From a checkpoint of a small transformer trained on Wikipedia: vocabulary 771, learned positions.
Each number is 128 + 32 x the weight over its row's rms, rounded and kept within 0 to 255. Layers, rows and columns count from 0. Numbers have three digits each. The size before them is the row's rms in percent of the matrix's.

# up: layer 6 MLP up, 640x160, rms 0.126, rows 218-237, columns 0-159
# down: layer 6 MLP down (transposed), 640x160, rms 0.125, rows 218-237, columns 0-159
up218 102:134103130189146109143117152142129118144133180170114122122123074176148139160093125123125134152069142100198077138110037135125132148136085147091138141135055182078125137136113102072115133085161179118107160136109099139177160101145100130114163113139105158125064106103182097193115157169129130101111100083109156092166151132084127126122097076163073123141168131154157107075188070175152060098093111150150113117127124111158159158188134144097176106144135200163179101145118095133169114169107083
down218 096:033119105106090105093091078154162100145089148125112129112081126122126139187134115107119128160185179122182185135076102212153140089150134084155131072165095092083075146178152155102116132135122120090107084145140134064125111144129168078113155075109138133113136118164076100125153134136175217137151122168114203134162110154131111123168086168128111121116113149128158169132138081152102150125171144104122142107158136105135182077105136177098126153136139178120170134056096084158078142158121146
up219 093:168129135113092083183138152089126150109112105118138183115079146078054109139065112151111111151072147137099167140143122151165093116103217158139154175142174138101118126152184112100088152104126158102127099042158116141104122031169091115081152180138113104168087193167092152116171165114143154153144101108113080130112172133094138137129167132104146153040063145115113083159103168095132175126128150154148141164129101119129155077159156150090121098121157134158122166150129109123078108119097128
down219 096:117118142123178108131131112195106115159137071158103098094084159148189102093142182127179156134157128174101117141186137110163167092148158100148185103112144158158064160105160168145142122127158117116057090089118104093148109144093161157102147115141114117103115153107190161103188081147119143121079163137093193184124065109165121160151101084077094114120044089084140132096088075121098051134119100186165106126107138118138111154124182119138133146146145082162131115148103158119101162096142172
up220 094:124126165167131102136144105135120111124164148184105134090110166160112095096113127112126120107119153100177194148117106145176153096106148146108163176094080087174075133177145127104149116026070147125061139143113070128129126139160140169123138155060097099174172096119133085137083065129119113128128111088135168163131139136092194125172117114050129186139189194147126084131152125093118143106149088161145131091122157083109095092125113152170086142144106187105189096165127139188138155131101105
down220 094:147141076149066094106113124141124116078138155145153179118170131112106137138145166102185179105081166122149166146142157143107170102095181091142163138140120124160130079145108107141143081126081153028192140188116121146120135079088131114144148179079118092140109106095149100178036121125165100149168102109106073118092117143144125065122085113102099118096124139117130091169079181178130173164123149139141104134093097135108171134188132081145183120091112151101163156160156175106148174153080100
up221 087:099150116142116147079087157130109093092162142162109150144097164137119141073146151132121166142047121052100208170117123132146117164151164106094174104159141156131094114103122080136139176124128111168114154108122153115105090150117063112125130152120113091149118136166138159134109130113101154183110121107044121155218147129139114132070118066176137138148152104174137109113158203066202147121190084132161152072137072084146166115109119141115114132158121146120162143131111162115165122166131035
down221 083:103117128156157121168169111089080137065157126131206130157113122134102064101111121109120141168129123128106144099074084141143158138142162170143107130181123188140140135149180131096137172178149068143140108140154194087129081152133133179072149128085154115141118094067141123086183074146088091114125117101121145044160114189154089122140092160123157122155092146095097125137140093052113175126106103124066198169153141089096098137177116136153108167097132098155135085169127182126088145106166129
up222 103:109109116102102132076168127143062139144172182152120106135078136150157172129094151116158118143120126109200174192147103156102129139095136073112129145129098148096084084132089086106169115111144123131069169156124051093138116180158112168146114167117117090124188158089135154095075162133160112121124120140095145110123118102138139170119113111129091142162120056192147111163154130132172154125176091066177151127099174095152144092123140155143077063115151204161185072160104138109080115166094083
down222 109:080093112137109144099105162127140174169149140074135133153094130149105075122125157148097107132074135149090075133110122153148150136178158129177077083187175144119160125135159172143083139153127146176128133127144137193108152115151084115144111146085093141112100139109192121044164168189057101123071135204147070106118175170175128139111144086134131156142113070072157126079133142119139104112137137136166098139098146150148122111158154101166122033119143142127153126122164099166147116068107047
up223 094:148164137134114058184126098106143148111148136146181153120122150128077133162150146147104165166084149030146154036134120096154083146155155124138164096111089193146090114101130114065093108100118128123106079143151163143123138110138120166170166165075100132209157135143146135118138101106163175134112111107093117114163157125148093096115063152063096110126156152133108141160109173090097106110149149153147148115151145137139151136221070139100160089146098071112144166128117186105171140129094053
down223 088:131152163148093111194119136127142120116169134115112047131084112194194125152145130081150185110110104129164101099135103115139111146127152175066150091154137115092192152145081123130142155157119079155133112128185164178187190146137085162132103155141145149139119164140164168099126094111190145092160178085105114097097119081124113084150149127083126054188119126083118136117074132102133169142127081114097121181176101133076129115122074187111088167128079114121152135108136181104082126071149144
up224 075:132140106104146088132122088103103173123120126160142137118091137086169099075081176168082100150098115092121126163074120162064129132129149063130082122137090108109123152204151113126160150017085147139097145140109130175167154113163093143136131162113122096087122189108123198149095132144098179164131128116098113180124133168117171143038148087128114167095187133139120155111135158120140074137114091136206135123132067120103118126134169132137114067163162144149150147136183156199142146088109142
down224 071:130180101075109156108090136147108102123128131083210138123191164152158134122120102095101154111103205146085133082180084140112204141140115098097130122127159120108210154072157145100135080188095144089052079102068088118107125107148181137171124120124170162127134139161161132115102124156158143123127091116167132110155176143157090130141098140122131139184123155075129064116139126151176150169177133107173134117084078128129111124132064112146137153127138129144160137116091058147150140036141127
up225 107:164168094125145085128100148068119108131194128111140137175147111098139131139060185158159167151160142071113158070096118096109118121139171075185168111123129157063111100141097126094138153084073104109179107090137154185101134144093107170159185141102105168118089151160076141185157156102177126085122133104086146034156126099108102137174094109128080129093089124160149129181113115073131103132093102094156139147141115132127157141151147137027126115162151147097159135146159083114158105155154120
down225 112:182156215087161127131144129185108125145171151080138122134174126174146098107095113124092144175158109137115134167092096098132129061107143143140116080182134171099133132127173127038101228100109188099124177115137149138100071142089081073035177106158111144140106107128141176131093043068153095093128141141161157165137112155086127156100111142121156155135096149084139067129165169134124185125135146106143090112114153128128124144151096102137110124139118132124092096149113164125157133164129099
up226 091:130101126196132149167184155115103153166125148197152098148135130120114126143140108112181119163104172143165092166123088162208073113138139112098183138159149107095075075123165103052090164148178103116069157148131075105140121107148155096160112163080113086145125144163157141122130115150117098155134068105068162140157076175151080090128194084163118100084135143166129139164152138152196099112150129164123085151057137095098172134108142141102147139112163084180142087139099132143093096104105103
down226 093:183130120055118138132090137131164079096110107109101167098143111153143147178154069148068146084159134134130115077143076101163195114132142117141105127101103106149140160103096142135127127144091095131144208103121184133103101127113171161185064110159132067134167149203178140159095087166113137103159089142134126114133156134059082092163054152127138114108172099103141069105098187180177143127133132126099156099136117101094120140131122095162114136122192173128078183085146142154103169089148111
up227 107:168131190126121120146155092077097097116158125135160100174106184146079154142107111127145109161112154094132128078122118130150113084110134184147139113098150156096098137111203141128136150106110181131154096133147122133083101151185090154130094147056115146142166152155024056172170134127158167199114084103119149111144113132088101198093152088154053165101198165134136073139112135094109119120087124156174179162133113110075128116179099138138168123132104120150091137177108171130138116134147073
down227 114:115103082129075091143173127132162102156156203067138113121123134073158126116138071135110162112121143100151159136174176088151108093095122132129146115110172192138099092108076081160085098129121152172119105068114120183069145127121111131149091148087059103123156187123108122069145133111153112161041108130163133117128142177088093140108104181151158135156169147133137112111149122133177059122075121170180198091152094157176105085160126127143144186150128120140106145119129189154174093146139097
up228 102:110172131166202147119117131081130187057136214152154135117118093090088122138099153132159085172123147138154161135092116132115101122129135186136098153177148099130114146098159130119110146110097150047159116148122088128112202122115125183171206136068102138167154113151162169170134128153176104137088100127109123079145153141112079141136100021092109145103136162107145113081122113111156104120112110119134146195088068061121078127193117136151169120099132154160092097151089145136152126148132105
down228 113:087125143163109117068173128158092140107169129112119086094130103153168107115072201125171123106110140128159186131081101082144146137163122135088102175136157113107110126120126153145110183055101088151078114145156173092155109123136112181145144161125077101100153094143113080128084146137141178132099125098128188156095153104171104069131134104109137139113144190158207078175161086115141164134121153139153177139160138141107095064107125153099139049121160152218120111119102116075133127072185111
up229 096:116162157140185125137150152099124171103130149221131122108130132131132125140157159128150077125103139177195151167171111110180131113114174122100141113139064093155147102127141111119059119158130159129093128104137045142173151101205137131090204105060072074213126087154076098130126088169113186150115099154140125173146106138092154140116117114124142150069058117150124086093119122124142111103101129169122147101111079094087072130123146158123109112143174149144113141122172111208133129093114117
down229 098:116098104102089089152112187102141099108121116121091129197143130227150163130127140179152161128147163157115151175133161117163117128106203098146145097125073130130138172114140140117166129137150134158153116147077118060157056114128105109112087102115083148127116141134092092170175135158149127167143112127142061113139114145143128170071069138132107084088147115117140078126105125150115195128144098191208121191096119129069094189105119094115143145110123108101135085110183104069115056162165135
up230 098:129170155124172058121174132124139184143116179140153096093089132105129121177154130128117117178051135161125092123141123122180126133137178093179095145135123117106095094113198127122076147129115140085177122097143163152088155114114087176118151134156095099160148126099131166129100152131143121192118117130139086142175114122081096093154154080108124116075124105178102114124121199100182098122147174115181116147092084114063082092185122144090141074140133130181109076141197103162141089045137159
down230 090:136136115080120107123149181108135165133204100084097148143144088115169063083122155159109185045110126104131125123129147126166173137177068117173139102091154122204194103148110110108080165137153157124126097116099146104154153132102199178178155137138084130094058157086114132130157099123080172124209148127159187140138160094145114045157154092080139081096118109168112109153128158133134154162141194086144139096116109089147091103114150084118105132125128126143107082156133122165112125158137122
up231 100:115174182124133079132113123123117138063173185135168047153151125121082166118089160132148120143147134135134095136119140108182160157138138163154106113100163097079091101100176139116126168087103144063105175077123083198175110092138164108100133158078095143078120102129096123093086123170170132231082115104145114113177134100111133133083179133109117188151093144177105112113140101134149097125157131167140149183083110051114105160194115153142117102145163099100086127148176097092113124127131122
down231 096:136083151130101141123117118073117145147144141141146168115153179131163126110134113131113151098100120114088138074137105170063170079094067136176124105126117122112130132157140183164116124140097045131134085135100138136117162156116128115135081129165178092246083138138126151174163118051124126124146104106094085149154118076122115164140064129124175100178169167057069148140168141163125109089127091178115163121163145147203109084197148131100105146144165145195136099141096120148108096145099114
up232 104:138133064153129053141195145100126172126113104179165108092117156103100159164105175170175082145084171126116158088127093077120065170096179073162141196131132093094115093173165109061130126153146164111125069093159136165078206114122142143109171137091110129144095132165109064081095094178121134194134110122117105189129139157173112112164167130125088121131108104147153110172139138134129149115151149122153110179081103083135113117138085145089085136147101112136095136157166129128155106072131098
down232 105:214162127104135072141110106133181120127135095200175136095185145194121115133119135111140126194078082190156155108139079119119143145120158139043164120140104129191145117086098141107120099101071174157070129129077118137115118141138123087188134137125102171120157152105122086047092169122122168145085112116144145115146145116164135145152145082139097135132071138190091135100114147095130126102117109154180144121127093135108162107186106121105177130138079149061105156155154099093081121097158190
up233 105:135171151136103128097096145146139149154174199113127135112128169159100114142101156120100147141065135081205119115099115111178127088091101148130132143106100118137041158170184077107109181119062122092057160106067104113185123162143086130151172167125107195124148183082137115150106144169116113097125121135103169156180145188105129122131091087166089150107116179150116100122107130129184114117126099147128110120088196102078134134128130136112140070165157183082159113141161122209108132132087125
down233 101:180098034103148128174137108153107130099125142148145111131130104116117171120103074072069142132147134077130074103059135106073129193133159117119103117177104115171178201106129095115157166133102120155134154117186145127129167122035120147161172143176106165165180144146140140063067125159145123132112164138088118127159126110099148149140198141114135124124168158126067148065128152107140095110059152140103133191113076116146130121129189125126157175142136161132071122152098090124113092156130112
up234 114:136126126102184132088152121096127133090127143156170159109037112160103108172069160188099114149056150103179084108146102152104107150078226128112106146188134176113159120189141055040107114108136193170144107079151147171125144100104084140134161114129098139140069141104181091126113170085123174125104109129113118129098137145171079155124125076146091092087118192132117150134148135118108108124172078157156115145127130143133093127154172145110131137164079123162142121165141128129079091140154133
down234 111:114095125151096152114164126174121098140186163118127158171180109128104096128119135110182117149109041172100108139099128183113181172187136150123110047166095067143152113131174083073084126128122142140127121157136145188136094120155128138163161087089140138145131112153124168092129107125081105168078105140139090143075146140121116120132105127168132091163144130047057104052144075090121114171050138118158174188135061147153155176109143133138147137103127159138159148135116148132108153065147096
up235 104:126131152123122130085162111071128130083162111208114096167114150166117198158092149144164159146129170099120179094136117099084125121164123102174121113082090155104123070135128110114054126163111121087174091081118098167112137090104103165153159138076106152123147121117118118131169113163161148091077117139116132160177146127117049136151108060160078096137111128102161150114181133088173084098185094114175159197074122119148105134158109143136148181184095092145095168119144181139163143081177104
down235 110:122118145131116148101162128096109130106153127135148116114065145120152148079088152133167110123166149106099149145128071109130106110216144076141166117155110188102138076089151124125098199153113123130140163107121126164079174104049078112161097071124112164130132113032144064119096115086130163126120165144139108126149191141109106128094145133154110089170148093164148066116144127143130171062163142161139102156092150122123153101122070126164139173240117155118169123105122156135071174124171105
up236 106:210110074173127137126130164110102122098166167134187124097119078123147168089039165145148086123095168091119182164173081134092104126146167149158138166092165132046131075130148142099142102122180155074130111048146143147096127143149125150129143135114121142151159139099127066115131148112165143137144111077068122129133083155088080140130074139105131123098121061148158108145187173118148203113143092147146110169100097135110134148143128155114138119169123139141113141144103198124048134100149073
down236 111:090119127142136123089137141106115123124180143174087182100184165086139182101222209144141157141130106075142145126075167078144108144082081121145148132114140106152097090097131112073138118112183147157100133109102148178215105147137098139135148133140076073093135130164147111130155097169162099128140127097195122086084147135171075153172145112094114174111162078113146144143140098135122153073139123100143122092175183114133161121078109112150108103081133118157078167054111063125153104120145144
up237 104:129132131110111138110101093163100154147109107146127112099081113074114138182150115118127161173134133144123166044113116113169148098115134114134137095143090200124148118101133177142099120053151151178087180118130141135135132140192102097122148185071088141174117095135139104127110095084116150136127100060084174140134176117104156194106103139118140207162156140122164114083117174116136094114182081109142162116173136096094150106156199166160070147164138115199162065155090104188086135118106095
down237 109:108064123120074181129116161200125150132093135197165190080085155110167130100162125135161161202160088159131124109142149157152125102094103067116086077133164153158123139106082116150113133146107171094133083117133160134065146133113140138124116163114071091092131097152140079137100124127136116136109130154136103118088174175105095122156133153121157127148090139114137124145137183121138047178138119180190125092133181102032118062100094153107116116119122110111108204115115135131161160139209142